Weights of a small GPT-style language model, trained from scratch on English Wikipedia: vocabulary 6126, 119M tokens.
Each number is 128 + 24 x the weight over its row's rms, rounded and kept within 0 to 255. Layers, rows and columns count from 0. The size above them is the row's rms in percent of the matrix's.

# layer 10 MLP down (transposed), 512x128, rms 0.231, rows 274-300, columns 0-127
size [ 97  92 113  92  98  99 108 115  99 101 100  86 100 106  84  95  90 103 107 106  92  91  96  88 100  98 105]
[[161 100 134 125 123 164 120 139 141 156 126 168  89 106 154 146 144 119 124 124  77 112 153 115 134 136 137 166 128 143 138 125 134 125 164 130 138 132 107 150 124 119 159 143 115 126 131 110 138 116 174 133 107 136  82 152 109 125 132  97  88 144 157 144 125 135  88 159 125 117 154 164 117 154 127 125 127 128 110 156 120 124 154 161 198 126 133  94 169  96 173 154 146 116 111 156  90 116 132 146  99 102 132  77 156 118  91 107 114 172 149 139 168  98 136 177 107 101 104 136 133 112  88 149 157  92 104 131]
 [143 143 169 118 104 131 184  85 150 161 155 140 164  99 100 140 136 121 111  87 164 150 149 124 134 141 125  92  81 146 139 102 139 140 131 144 155 151 105 117 126  72 130 118 141 112 153 121 134 125 139 178 109 156 129 136 115 140  65 115 129 101 111  99 128 140 135 167 133 141  89 141 112 126 102 131  93 151 128 144 143 177 108 122  98 134 109 139  80 179 145 123 108 158 150 135 147 134 136 120 111 105 127 147  88  93 126 104 105  88 120 170 121 132 107 130 151 137 109  89 167  98 125 120 156 114 115 147]
 [126 142 133 110  89  96 140 132 104 152 149 145 122  74 142 151 153  91 120 141 123  86 131 143 120 115 104 155 118 123 151 153 156 117 138 113 109  74 171 100 117 133 134 126 132 156 132  86 108 146 112  91  81 143 138  94  94 107 165 131 132 144 177 119 127 104 157 158 107 103 121 114 124 111 128 121 163 131 119 137 106 132  94 114 111  54 117 156 158 131 132 142 123  87 117  96 158 150 107 125  85 127 145 142 174 122 144 151 153 117 172 149 149 123 120 168 134 136 151 171  95 135 116 133 149 123 105 162]
 [151 107 137  81 143 160 109 156 127 118 109 124 124 118  97 170 109 147 126 117 134 119 134 128 113  91 126 104 103 128 105 134 169 108 156 123 154  82 137 159 114 118 151  96 117 136 103  96 126 145 163 152 118 103 164 133 154 105  94  91 130 128 125 131 129 114 128 129 104 153  76 163 121 131  82 109 113 144 164 107  68 107 144 132 130 122 102 148 148 111 121 133 133 172 117 115 141 119 183 111 104 162  82 139 148 104 163  90 119 170 137  98 134 132 148 143 146 114  92 144 108 109 121  92 166 151 164 167]
 [ 65 131 104 101 126 177 190 136 133 156 107 160 144 111 159 125 125 134 120 174 140 111 149 161 137 109 143 153  93 152 101 132 137 116 119 147 148  88  79 154 141  97 127 142 135 158 113 129  88 148 105 116 176 132 147 149  91 122 139 138 114 132 129 147  99 124 142 128 121 111 115 122  83 152 127 123 134 105 138 146 125 126  91 129 130 138 147 131 145 115 160 122 138 120  75 122 122 114 102 147 172 113  92 136 173 126  90 100 116 116 153 185 137 144 120 111 104 101 100 152 128 148 148  84 140 137 130  71]
 [119 132 133 164 129 128 145 138 126 145 153 166 153 133 141 117 124 158 126  94  85 125 129 127 154 148 149 109 121 139 159 135 153 110  75 117 120 137  55 139 158 125 120 114 114 162 125 142 111 178 167 102 164 160  93 108 129 142 139 131 125 137 101 117  86 127  93 140 122  93 102 115 109 123 148 102  80 130 144 153 101 151 122 114 131 132 148 137  87 117 150 121 135  85 137 119 140  73 161 143 134 141 135 128 151 114 116 112 114 142 119  98 125 131 126  84  97 151 121 157 140 110  76 165  98 132  78  66]
 [138 178 127 135 135 166 147 105  97 123 114 139 145 116 118 154 127  71 109 146 116  82 138  77 137 143 123 142  94 154 106 119 104 123 133 146 151 105 124 201 100 116 151 105 115 182  73 135 121 149 113 142 150 134 102 122 165 119 133 124 134 143 100 142  93 127 130 165 158 102 129 128 165  97 133 165 169 124  66 134  89  92 107 167 151 140  97 138 147 110 151 119 132 136 163 137 144 101 122 162 125 102 149 147 160 125 124 129 104 121 127 138 140 141 126 118 108  94 111 133 131 103  81 150 113 143 126 131]
 [ 91 110 107 101 146  97 125 153 162  99 141 141 148 174 144 175  93 137  97 152 123  96 128  95 153 136 119 115 142 104 110  96 165 138  99 135 166 128  96 136 134 121 111 196 182  96 166 118 142 113 123 119 111  92 125 129 111 142 166 156 155 140 142 151 168 136 183 103  88 156 130 157 128 123 129 105 128 116 144 157 143 130  89 139 148 108 101  97 145 112 136 147 111 106 114 126 156 116 119 125 124 110 119 125 161 151 147 136  98 160 132 135 135 166 159  99 131 119 152 106 126 106 100 123 138 155 117  73]
 [ 87 116 150 131 137  86 104 130 110 157 130 129 147  92 144 152  99 101 117  93  71 137  99 141 109 105 146 120 127 149 141 147  73 128 116  90  98 145  91 124 134 100 110 145 165 153 115 127 179 145 102  96 153 128 109 132 103 127  92 135 136  97 156 116 112 155 113 121 128 126 176  79 142 177 181 128 116 138 129 118 145 128  99 137 152 123 114 175 165 154 138 118 143 110 149 139 123 102 139 145 149 124 167  88 124 172 142 109 115  87 131  96 137 121 132 114 164 114 116  83 154 120 109 127 148 114 109 125]
 [191  92 172 111 147 152  95 111 108 112 101 118 136 165  83 162 129 137 135 132 152 138 141 104 111 121 125 127  86 168 117 120 119 133 107 158 132 137  79 146 108 154 112 132 136 115 158 121 149 119 138 170 121 128 119 117 134 131 128  81 119 112 147 153 148 124  97 125 169 112 138 176 134 131  97 126 152 150  90 161 169 136  81 139 121 133 132  98 104 168 160 106 125 120 119 127 125 125  84 131 104 137 128 111  60 144 123 147 140 136 102 135 108 107  63 161 139 147 136 135 141 159 120 133  99 114 147  91]
 [175 111 157  90  72 120 106 158 140 165 115 163 146 125 155 117 162 130  92 129 139  99 105 133  96  99  96 127  95 146 130 138 106 119 151  73 137 101 119 152 131 118 116  85 150 123 135 144 155 144 118 122 123 130 144 144 166 109  97 111 108 126 112 133 104 134 133 113  80 134 123  96 154 122 128 135 150 175 106 122 120 150 163 181 100 140 101 108 109  90 107 134 131 153 132  78 114 113  86 141 136  87  72 153 129  96 136 147 112 150 154 156 140  91 144 149 137 132 124 112 137 121 129 140 134  90 156  95]
 [146 150  90 124 178 120 120 112 135 124 126 104 147 123 126 131 101 160 118 153 162 114 102 173  83 101 156 121 151 104 126 141  85 113 151 138  76 146 147 141 126 155 101 149 138 108 138 118 137 119 118 138 159  76 145 128 110 102 132 152 155 104 165 140 115  98 119 114 112 148 157 157 108  94 138 117 150 120 130 118 165 145  94 157 187 153 137 125 125  83 128  87  82 113 132  99 111 145 135 168 100  85 144 115 166 146 120 122 123 118 110 112 114 131 112 175 130 150 181 124 133 169 164 153 127 116 133 123]
 [ 95 127 101 175 136 157 160 122 109 152 113 170 163 145 149 112  97 114 107 104 102 145 140 113 120 136 174 127  78 152 131 123  90 101 128  92 137 127 179 133 115 140 169 106 124 137 135 129 134 153 131 123 145 121 153 136 170  84 100 104 150 107 123 100 105 179 108 121 117 122 120 116 110 187 169 159 117  88 123 182 116 136  75 134 130 117 108 161 105  95 160 127 117 100 156 105 117 130 125 123 136 129 152  97 120  78 139 111 105 140 102 107 139 120 156  97 146 132  91 125 136 160 133 109 119 132 116 123]
 [122 190 110 158 126 113 147 104 133 103  90 132 142 130 128 170  95 146 132  79 135 138  86 135 121 120  99 115  87  90 157 126 124 100 124 104 103 181 149 131 122 121 175 173 118 116 106 100 132 138 171 142 188 141 136 119 132 119 149 125 114 120 100 110 121  90  78 131 106 127 106 154 141 134 142  84 132 123 130  98 123 139 115 123  74 188 129 126 138 101 119 133 157 173 115 110 120 112 176 130  78 149 142 140 117 141  83 131 112 133 108 111 124 112 130 137 129 170 109 127 119 148 138  97 128 135 127 139]
 [208  85 106 120 105 153 137 132 103 106 125 119 134 115 153  76 118 138 198 139  96 169 137 168 167 114 142 139 147 136 134 125 158 142 146 126 139 121  92 120 125 183 131 119 117 149  99 124 114 118 148 106 131 144 115  98 107 159 121 141 126 117 144 165 103 144  90 120 106 146 153 114 145 129 138 138 117 102 133 118 118  86 165  94 153 105 154 148 104 143  77 121 125 139 111 148 120 154 181 155 108 124 170 110 137 108  99 117 103 131  89 124 104  96  98  81 121 136 119 125 112 120 117 162 135 131 118 115]
 [114 167 145 141 116 101 173  95 147 105 116  48 101 111 133 102 133 109 149 123 140 192  95 136 119 118 133 142 111 149 178 139 133 159 132 144 125 122 124 170  98  99 142 149 171 132 140 145 105 165 112 127 118 140 115 135 142 127 146 122 150 116 115 127 157 166 111  85 145  93 142 162 130 144 140 109 148 140 162 136 113 134 126 132 139 107 181 130 159 143 151 152 116 130 129  96 163 133 122 160 133 100 161 138 115 111 142 141 126 109  80 170  91  95 138 110 113  98 112  94 105 119 136  78 127 151 132 160]
 [ 81 123  87 106 131 129 167 127 145 147 175  94  96 158 159 133 162 130 100 139 121 120 146 139 108 145  76 165 176 143 146 150 159 178 127 117 135 127 108 154 139 108  82 142 110 116 172 105  96 131 122 107 122 126 109  95 116 129 116 138 135 117 137 126 107 139 128  96 108 113 162 140 148 117  82 107  90 166 129 145 165 111 127 147  94 125 136 118 121 140 102  96  99 135 145  55 137 159 122  96 123 130 116 163 188 101 130 148 139 115 161 110 129 125 152 115 123 129 139 122 105  91 106  98 111 140 124 128]
 [119 144 109 123 106 147 141 140 125 132 117 111 127 111 151 163 144 115 132 101 129 152 100 170 115 173 143 121 119  79 110 173 134 163 169 115 135 167 133 108 127 143 152 149  72 138 134 115 153 135 150  95  86 136  98 115 107 121  98 115 145  51 112 140 124 139 109 123 138 104 134 129 110 123 144 134 110 128 116 108 125 151 173 146 169 153 147 167 114 158 141 162 130 132 107 107 140 117 114 119 116 161  81 138 178 114 116 143 117 106 110 149 162  83 105 136 137 158 147 163 167 177 114 129 146 123 173 142]
 [128 126 114 102 112 135 129 161 161 136  81 144  90 155 111 113 133  99 154 166 145 126 124 126 131 123 123 163 123 142 110 124 116  90 100  99 133 132 172 137 136  95 148 110 148 174 103 119 130 119 159 177 101 148 140 111 171 121 133  93 119 139 104 148 110 111 104 113 142 160 107 109 115 134 118  95 104  97 135 140 110 163  99 135  97 168 103 152 167  74 138 149  86 112 130 118 133 115  99 138 135 112 103 146 106 151 122 140 127 113 142  99 101 164 147 173 112 193 164 139  87 118 142  99 169 119 104 121]
 [ 96 174 132 139 112 123 139  98 114 136 147 135 145 115 155 124 145 103 148 133  94 114 146 149 108 114 126 137 128 180 127 119 117 127 131 145  72 133 166 144 126 110  94 132  94  88 112 178 116 122 162  95 128 119 137 126 156 100 126 152 135 104 139 143 158 143 121 155 113 122 106  96  96 101 156 163 138 139 102 149 178 106 154 127 117  83 160 127  98 157 112 109 134 119 123 157 117 103 134 111 178  92 114 109  97 192 120  94 113 111 125 128 169  98 152 107 107 119 114 108 147 111 115  91  79 114  90 139]
 [114 126 119 123 142 117  89 113 156 119 130 131  89 134 163 135 178  93  99 131 117 118 141 139  95 153 168 105 143  91  92 132 110 150 123 101 134 144 160 133  94 132 121 110 133 172 129 111 133 152  84 199 143 173 116 149 110  95 131 137 120 138 153 161 181 149 156 148 126 124  89  90 131 146 159 145 120 104 122 156 125 124 148 168 171 120 149  99 149 146 127 128 109 166 130  97 154 127 155  91 132 172 100 104 160 138  83 155 126 128 128 130 111 138 111 116 118 136 110  84  98 151 155 122 121 141 156 134]
 [107 169  94 153 136 129 121 155 143 146 105 104 169  74 148  82 143 157 123 106 169 122 155 126 122  99 108 130 133 119 148 160 131 144 132 165 112 138 107 138 153 119 154 147 165 122 127 134 167 157 131  87 150 153 134 111 140 187 104 114 136 143 123 130 134 141 105  89 136 134 142 142  66 172  90  81 114 104 145 117 128 131 122  97 117 113 102  92 107 144 147 108 137 125 118 138 152 106 130 113  98 103 140 106 171 129 106 116 112 144 132 109 121  78  86 156 128 157 112 160 112 101 125 112 111 163 142 171]
 [115 158 131 129 109  87 140 106 162 154 130 103 153 119 167 135  89 113 130 116 117 121  97 178 176 135 146 122 183 160 174  90 138 169 126  92 153 129 112 112 140 127  89 136 108 122 131 155 160 111 113 114  84 107 101 130 163 134 110 135 135 107 178 133 134 128 114 102 150 114 102 116 126 113 126 131 110 134 118 145 166 159 127 124 129 127 115 175 135 185 142 118 130 130 105 136 112 129 111 114  89 152 104 163 150 153 149 114  99 102 130 157 131 185 109 131 123 115 110 141  92 140  96  84 111 144  84 141]
 [171 135 113 106 123 159  98 120 114 143 120 155 110 137 123 112 159 145 114 115 126 129  98 156 108 155 144  96 121 152 150 145 182 145 131 103  94  93 133 107 122 121 138  97 119 122 138 167  76 150 109 150 151 114 111 143 115 150 133 111 137 130  77  82 140 119 154 115 116 133 134 146 109 103 155 130 123 141 150 125  68 154 133 120 103  84 114 168 136 166 121  97 165 100 111 115 151 136 125  63 153  91 134 144 129 139 109 119 120 109 114 134 168 110  88 160 156 128 147 158 138 184 127 112 153  94 150 162]
 [ 87 167 156 160 123 153 115 116 116 135  90 143 149 121 125 152 100 125 159 130 146 135  79  89 156 122 133 160 151  93 110 162 163 185 134 119 142 122 203 137  97 117 133  92 149 123 130 123  79 124 121 122 117 150 144 139 128 114 139 147 106 151 132 125 110 125 137 140 147 123 141  96 161 125 145 111  99 120 148 133 176  74 155 118 137 131 135 158 121 111 127 137 133 108 136 192 101 143 142  97 150 124 169  95 132  86 110 105 159 128  77  98 130 134 115 143 141 156 129 129 110 138 103 112 159 147  92 147]
 [139 108 109 129 102 123 151 138 136 118 157 141 156 157 114 127 112 139 126 164  94 151  77  92 127 139 154 123 146  88 149 121  96 109 140 110 163 172 116 115  84 139 126 138 128 161 148  87 113  93  92 157 107  94  86 157 165 149 145 136 137 119 185 144 187 112 137 106 112 113 125 159 145 118 163 131 133 110 171 147 116  80 133 123 144  96 104 120 126  90 143 112 150 157 122 139 121 132 125 182 142 142 135 121 151 130 130 156 135 155 128 128 118 138 147 113 102 109 129 132  99 105 145 126  78 116 113  64]
 [146 140 160 156 171 109 143 145 106 181 154 146 120 134 119 171 142 150  94  94 169 119 110 138  74 145 153 126 112 119  95 143 111 117 110 135  89 140 138 143 126 124 162  88  97 108 149  91 150 129 125 156 103 104 158 109  94 128 129 142 125 118 101  85 125 105 175  98 124 151 133 161 164 140 148 108 112 126 191 167 129 168 113 146 178 125  89 158 138 144 151 148 147 132 126  82 122 110 106 142 135 159 104 120 128 124 156 136 138 111 139 122 129 113 137 141 122 125 183 151 138 136 140 141 134 101 141  92]]
# layer 10 MLP up, 512x128, rms 0.407, rows 275-301, columns 0-127
size [ 94 101 103 100 106 107 115 102 104  98  96 101 109  97 100 101 102 110 105 104  95  98  89  97  96 100  94]
[[102 113 109 148 143 132 143 101 121 116 110 121 136 118 100 109 108 141  85 141 129 116 116 143  58 184 146 143  93 107 120 106 110  78 127 141 121 108 108 137 130 119 120 119 120 141 135 117  91 184 138 149 117  69 158 135  68 131 120 132  84 126 161 124 113 135 140 127 121  87 167 132 114 115 138 131 126  60 107 141 139 122 153 131 157 103 140 113 165 122 134 128 116 127 150 117 130 110 151 158 103 156 169 152 132 141 144 126 177 151 139  57 143 144 140 118 126 134 171 131 100 128 135 129 110  88 141 149]
 [122 159  86 131 132 105 205 125 146 154 109  94 131 109 134 133 122 100 113  93 141  92  96 142 119 125 131 145 156 118  83 147 130 104 134 134 164 166 114 141 152  97 144 159 140 113 129  79 172 157 108 118 116 132 154 127 110 105 101 125 146 139 170 156 151 145 114 116 135 121 130  76 122 156 108 118 137 118 144 131 109 164 108 141 142 176 129 112 133 117 122 130 153 157 144 103  95 166 165 104 151 119 131 148 126 165 111  97 104 109 124 148  82 137 107  94  92 136  83  93 120 100  87 142 143 105 150 138]
 [139 140 113 149 157  83 126 118  67 114 129 143 123  99 123 130 116 127 113 135 137 160 124 126 130 122 133 167 103 157 113 105 121 134 109 166 148 140 196 166 160  97  85  87 141 138 170 139  86 145 145 148  96 145 105 125 152 141 145 141 143 115 145 120 122 137  96 127 125 111 149 150 111 105 125 128 123 102 158 167 119 127  89  94 112  95 101 147 118 108 136 137 108  92 154 118 112 182 162 136 146 119 117  85 160 127 128 159 186 118 198 156 152 127 152 124 145 160  97 126 140 120 124 139 130 114 142 113]
 [119 119 165 107 154 138 178 156 117 148 118 154 120  77 146 143 147 107 114 138 118 138 114 129 129 159 142 124 107  98 126 160 104 138  83 122  89 121 165  91 139 177 151 123 109 129 124 105 141 151 147 128 126 124 133 121 103 114  93 107 118 118 123 134 111  90  91 143  98 141 134 120 144 129 141  65  95  83 139 144 126 167 149 163  85  74 137 156 145 137 120 123 127 143 106 142 146 153 136 128 133 113 108 122 125 125 119  99 153 126 136 138 101 140 123  92 144 161 101 105 108 106 174 128 140 111 221 145]
 [ 84 192 153 131 119 149 137  86 108 160 131 156 192 130 122 128 127 138 119 137 142 102 128 155 127 130 166  98  92 162 137 137  97 124 137 114 129 123 172 120 106 114 116 120 136 139 122 123 156 156 119 133 166 118 115 104 125 136 119  72  78 152 152 107 139 153 135 131 136 133 154 115 101 164 116  81  94 158 108 115 102 118 130 130  96  94 131 128  94 148 156 139 136 127 153 108 103 119 173 136 131 105 120  93 136 130 133 124 122  82 104 121  97 164 124 114 156 141  78 156 127 150  71 131 154 167 150 132]
 [ 94 181 123 129 120 116 120 104 117 143  88 126 122 129 115 135 114 114 106 148 125  74 124 127 103 192 155 170 104 149 128  76 103 121 145 142 140 152 105 148  75 108 126 115 141 160  76 162  98 132 141 129 161 101 139 146 118 148 115 128 104 122  83 141 153 134 110 103 170 136 125 128 162  98 113 177 115 151 108 157 154 104 153 149 139 142 118 137 126 136 169 137 130  77 119 141 120 141 130  99 156 121 136 137 134 149 110 141 102  89 143 162 122 123  98 149 161 143 168 101 105 115  84 120 139 168 134 129]
 [ 38 149 117 116 191 101 121  92 128 114 182 112 150 113 100 117 138 129  82 111 117  90 128 118 102 129 115 101 108 127 166 148  87 122 122 140 125 148 103 112 113 120 146 130 116 157 171 144 154 128 104 146 108 138 137 133 111 131 184 108 133  91 123  99 140 104 162 131 109 111 116 132  96  87  93 113 109 167 118 139 118 147 129 142 132 149 118 132 137 111 105 143 116 136 130 151 116  78 132 120 123 144  93 159 147 144 134 123 121 168 107 124 128 136 137 156  90 131 133 134 164 133 168 177  85  96 124 131]
 [114  90 123 123 187 112 144 126 142 112  99 150 145 128 107 134 134 150 150 140 109 155 126 142 125 133 129 133  75  95 153 153 150 152  88  76 118 116 145 101 137 125  96 123 118 110 122 116 148  71 114 121 110 133 186 117  97 185  86 159 140 163 112  93 103 116 131 122 144 115 144 135 109 121  85 167 120 136 117 122 110  92 167 166 132  76  98 183 129 132 138 127 157 149 132 129 172  95 124 166 161 120 128 161 123  86 132 126 118 142 124 139 118 104 128  84 108 125 148 139 121 132 149 149 137 130 114 131]
 [141 102 115 111  97 130 167 105 131 149 166 126 163 136 153 145 164 121 105 121 129 147 101 148 158 116 152  99 124 103 139 169 124 151 134  90 109 109 130  81 163 139 159 136 148 107 165 147  87 165 154 150 144 190 163 156 146 116  90 111 169 129 118 131 125  89 125 135 118 143 109 106 152 118 126 134 141 146  95 141 110 153 140  83  72 148 152 141  88 109 119  99 144 139 124 121 129 142  73  95 166 116 140 103  94 122 114 137 130 141 105 162 147 143 103 103 151 154 120  94  89 141 141 142 120 106 119 128]
 [152 144 165 134 125 148 139  92  83 124 163 116 144 134 120  64 110 125 150 133 124 131 161 136 151 138 145 118  90 151 129 111 102 103  96  95 149 140 183 106 126 134 152 137 153 145 137  91 125 112 123 109 136  99 154 168  84 165 144 147 147 151 119 139 167 145 111 148 175 161 131 167 126 121  78 161  94 131 137 125 149  94 145 143 102  93 158 124 120 171 134 117 160 100 162 150 145 127 117 155 135 129 130 102 137 116  97 117 107 106 109 130 103 141 154 131 160 116 168 169 157 104 100 122 138 169 138 117]
 [142 139 141 109 139 154 115 141  81  92 108 155 148 102 104 128 106 113 120 128 128 120 101 126 103 139 172 103 125 113 106 130 137 157 157 127 137 137  83  87 141 107  96 105 120 121 129 134  45 120  95 167  94 142 143 139 142 115 115  42 112 121 132 112 134  63 156 159 115 132 131 113 130 129 102 138  93 135 148 138 114 165 122 104  47 105 143 116 133 121 121 157 144 133 117 122 121 140 140 121 131 169 122  96  98 139 125 101 150 121 148 110 116 134 149  98 126 161 130 101 104 103 134 135 153 140 144 141]
 [ 86 127  91 179 156 118 152 153 123 138 113 105 128 143 159 104 107 142  93  59 125 119 106 135 114 143 165 134 129 116 149 126 148 134 128  96  80 134 178 121 123 149 129 107 132 119 146 120 154 139  77 134 177  97 150 151  99 139 125 146 113 144 114  87  93 138 151 145 151 149 143  95 128 140 123 138 110 123 133 154 133 114 151 120 130  98 124 147 128 149  75  97 117  89 137 121 127 115 112 155 110 149 127  64 127 153 132 128 118 151 137 103 126 140  82  88 102 125  93 111 132 126 149  66 102 106 159 146]
 [122 101 147 138 143 119 129  92 120 110 139 144 121 138 132 120 176 134 148 142 142 134 118 100 100 128 109 178 105 102 137 129 170 166 159 125 164 122 114 130 134 156 138 125 130 139 117 124 139 105 100 113 170 149 138 107 114  93 112 132  98 145 131 156 151 109 142  93 100 147 108  91 167 113 147 106  42 166 151 111 128 134  92 151 115 160 153 100 107 122 175 140 116 113 101 137 144 109 117 129 131 181 129 141 128 131 118 129 175 161 144 109 143 142 139 154 104 191 127  91  91 118 147 123  97 172 135 108]
 [141 118 132 109 137 137 123  77 174 186 136 140 131 124 125 136 118 129  51 134 121 141 125  67  96 121 135 171  91 169 128 128 114  96 117 133 129 101 160 117 106 124 107 128 116 128 144 152 163 111 147 111 125 139 110  98 115  88  90 128 124 105 135 118 156 172 151 127 135 129 148 147 134 132 160 123 118 177 103 107 204 175 106 107  84 141 132 101 150  98 149 139 163 140 126  92 150  78 128 144 137 126 123 120 133 125 134  97 124 119 141 129 159 131 105 131 135  86 113 111  97 151 123 121 104 132 127 135]
 [141  71 175 101 131 140 109  89  84 143 114  85  99 118 141 159 134 124 152 123 132 137 104 130 117 116 111  97 129 141 145 120 118 158 164 128 129 116 147 157 143 120 158 126 110 123 125 138 162  94 119 144 129 102  91 157 158 160 153 152 117  95 113 160 172 147 129 121 163 120 115  85 151 164 162 142 154 140  99 132 159 146 131 110  72 164 162 100 129 117 156 102 149 140 130 104 152  97  91 118 133 128 125 119 128 120 141 141 125 151 115 132  93 126 122  89 119 175  99  86 141  96 150 127 176 138 174 124]
 [ 91 116 123 106 168  90  81 151 136 103 118  70 134 144 123 134 156 143 189 108 126 128  91 105 142 131 137 132 124  83 100  94 127 143 174 119 149 167  78 177 119 121 127 131 113  93 168 120 149 136 158 138 137 122 125 118 114 125 144 115 152 115 116 117 167 139 110 135 136 140 132 128 104 131 152 102 112 158 123 150 139 144 122  81 139 142  87 136 123 119 136 150 108 126 101 114  96 163 145  92 145 162 104 144 140 145 149 102 156 110  96  72 128 101 169 129 162 120 159  92 125 107  85 111 132 125 132 117]
 [ 92 144 118 136 145 129 124 120 165  89 136 106 154  79 132 125 123 143 143 151 142 130 170 128 140 105  99  99 118 171 159 125 133 104 125 137 164 118 151 130  84 129 128  82 162 155 148 114 101 114 148 171 119 125 163 178 161 121 109 133 129 168 162 104 126 125 111 118 172 159 124 152 123 116 100 131 123 128 147 133 137  86 132 167 117 112  55 146 154 111 123 142 130 120 163 120 166 125 147 142 157 147 132 138  60 108 132 100 135 157 164 136  98 165 142  98 122  92 126 121 130 125 144 131 115 112 141 167]
 [159 122 130 180  96  94 125 137 124 152 131 141 105 139 103 136 122 145 162 104  76 141 121 148 140 174 129  90 145 110 135 107 199 109 141 182 103 161 148 112 102 126 149 100 118 110 114 140 124 134 141 105 150  76 119 112 151 106 132 144 120 118 107 139 126 144 137  92 149 122 131 122 136 100 129 105 110  85 120 119  89 102  55 137 123 136 119 119 142 114 156 158 108 132 155 147 124 127  99 133 151 151 138 123 119  74 176 147 120 115 146 130 138 118 134  93 122 126 148  51 111  94 123 144 127 134 130 126]
 [133 162 117 114 131 130 106 124 110 120 111 142 154 139 148 162 162 126 129 123 102 121 139 149 125 102  89 148 117 139 130 103 162  89 126 153 154 144 180 131 123 145 144 145 123 127 130 157 134 123 144 121  76 148 146 103 141 162 110 118 174 121 111 156 107 111 133  71 107 130 123 106 118 111 143 152 155  97 123 151 102 141 135 156 102  86 150 103  69 146 122 117 120 134 113 139 126  71 136 118 154 165  97  86 104 158 115 115 180 143 158  97 136  85 155 131  80 106 149 122 155 120 111  91  76 146 127 115]
 [144 182 116 130 132  76 159  72 157 143 136  96  85 144 110 137 121  60 147 186 140 122 140 111 113 120 162 132 129 134 121 123 100 134 124  95 132 112  97 122 112 156 163 138 109 168 111 120 135 127 126 140 130 128 106 130 113 137 136 110 147 103 119 101 142 135 104 124 175 122 118  75 128 149 132 170 133 148 129 127 104 132 146 136 110 111 126 143 158 130 159 142 117  90 115 136 108 188 153 118 123 194 132 144 106  93 122 166 109  93 143 114 108 113 137 144 154 134 113  96 169 102 120  79 128 151 124 125]
 [123  93 113 147 138 124 140 122 165 136  87 128 110 138 138 115 142 122  94 125 107 134 146 114  77 128 101 106 130 116 132  94 103 119 133 128 132  81 122 151 126 101 131  76 113 133 179  88 128 157 156 129 129 115 130 132  97 141 148 146 131 127 133 154 131  99  77 157 177 148 132  94 110 125 138 129 123 138 163 118 121 146 133  97 127 167  86 119  95 120 150 102 122 145 174  91  85 129 153 155 185 111 132  87 152 176 128 139 158 122 103 151 131 132 121 145 119  95 174 169 175 110 115 130  91 109 118 132]
 [ 92 184  87 132 136  80 147 149 167 125 135 111 104 153 155 129 110 159 128  97 136 132 149  80 122 142 137 157 141 134 115 119 133 139 131 128 132 148 133 157 107 160 132 133 128 134 145 146  85 145  98 114 120 116 145 139 119 135 147  82 125 140 135 115 121 166 127 151 137 171 141 166 150 131 129 149 118 145 168 134 108 106 156 111 132  86 119  94 147 142 163 131 104 118 118 105 159  98 139 183 158 124  90 106 137 153 112 119 131 159 159 109 101  90 150 122 133 165 171 169 112  98 124 142  87  96 168 175]
 [141 101 126 113 160  66 178 161 133 113 144 127 122  88 140 148  94 110 114 113 123 149 125  86 120 119 107 135 135 146 124  91  98 132 171 147 176 157 142 143 106 132 126 163 127 126 123  97 198 115 138 128 113 169 146 119 133 144 149 126 102 108 176 130 144 108 135 111  96 103 131 109 142 124 116 145 146  95 104  94 138 138 116 131 134 145 101  85 115 108 137 139  95 105 134 142 139 140 171 103  87 109 163 113 139 133 129 156 133 161 138 155 126 155 155  67 111 147 150 150 139 142 126 129 130 158  93  71]
 [156 121 107  88 146 115 142 178 137 141 111  67 147 130 146  95 164 175 139 144 148 133  83  97 122 119 119 153 150 134 172 137 154 124 129  86 128 161 123 145 151 117 140 125 121 103 143 110 135 108 138  83 126  96  94 104 185 131 131 106 156 110 105  97 176 116 120 141 147 103  98 151  98 154 155 159 129 152  91 118 123 142 135  84 120 107 141 104 125 126 116 117  97 145 136 140 121 126 176 124 109 108  98 148 143 133 122 143 120 121 125 127 112 128 107 115 107 171 169 143 146  81 161 107 159 140 155 172]
 [167 179 101 112 157 109  96 153 115 147 110 108  97 148 114 137 125  94 159  97 120  73 124 161 108 149 121  90 135  77 101 118 104  94 129 151 106  94 132 166 142  93 134 130 114 121 142 155 111 112 164 108 150 138 148 118 127 119 141 103 142 143 122 140 144 137 135 155 151 128 107 148  87 116 132 153 117 160 150 118  98 195 139 124 100 164 112 114 103 128 156 115  96 103 160 150 141 116 153  80 113 124 110 117 119 106 119 147 106 130 119 144 124 120  75 133 148 125 121 120 133 120  85  81 151 119 134 187]
 [146 129 150 111 173 105 103 131 111 104 121 108 135 104 131  82 166 155 142 183 119 103 138 123 154 101  62 109 137 142  99 117 144 146 146 147 111 129 147 114 115 181 119 155 139 168 101 123 120 134 117 108 171 141 128 119 116 154 123 142 148 116 167 162 166 135 127 140 133 141 152 108 148 118  95  87 152  80  82 125 154 119 143  96 106 132 128 130 110 118 105 114  97 142 147 116  75 160  87 127 107  84 121 152 121 153 118 131 153 156 129 130 104 101 106 103 140 163 130 112 133  91 121 136 129 122 113 186]
 [126 132 141 126 128 106 164 111 100 149 121 109 142  86 112 124 150 149 130 107 124 115 174 170 102  98 184 169 136  79 108 144  99 111 147 162 115 108 103 169 123 170 107 155 132 120 128 135 129 139 130 121 151  71 108 129 100 162 136 140 136 141 104 149 113 160 131 152 126  98 120  96 110 169  86 167 173 125 143 136 156 159 157 119 130 134 103 145 155 153 151  76 110 119  94 151 139 145 102 164 142 152 174 143 115 107 115 150 123 115 139 136 111  97 124  87 133  95 134 140  99 138 135 160 115 115 104 146]]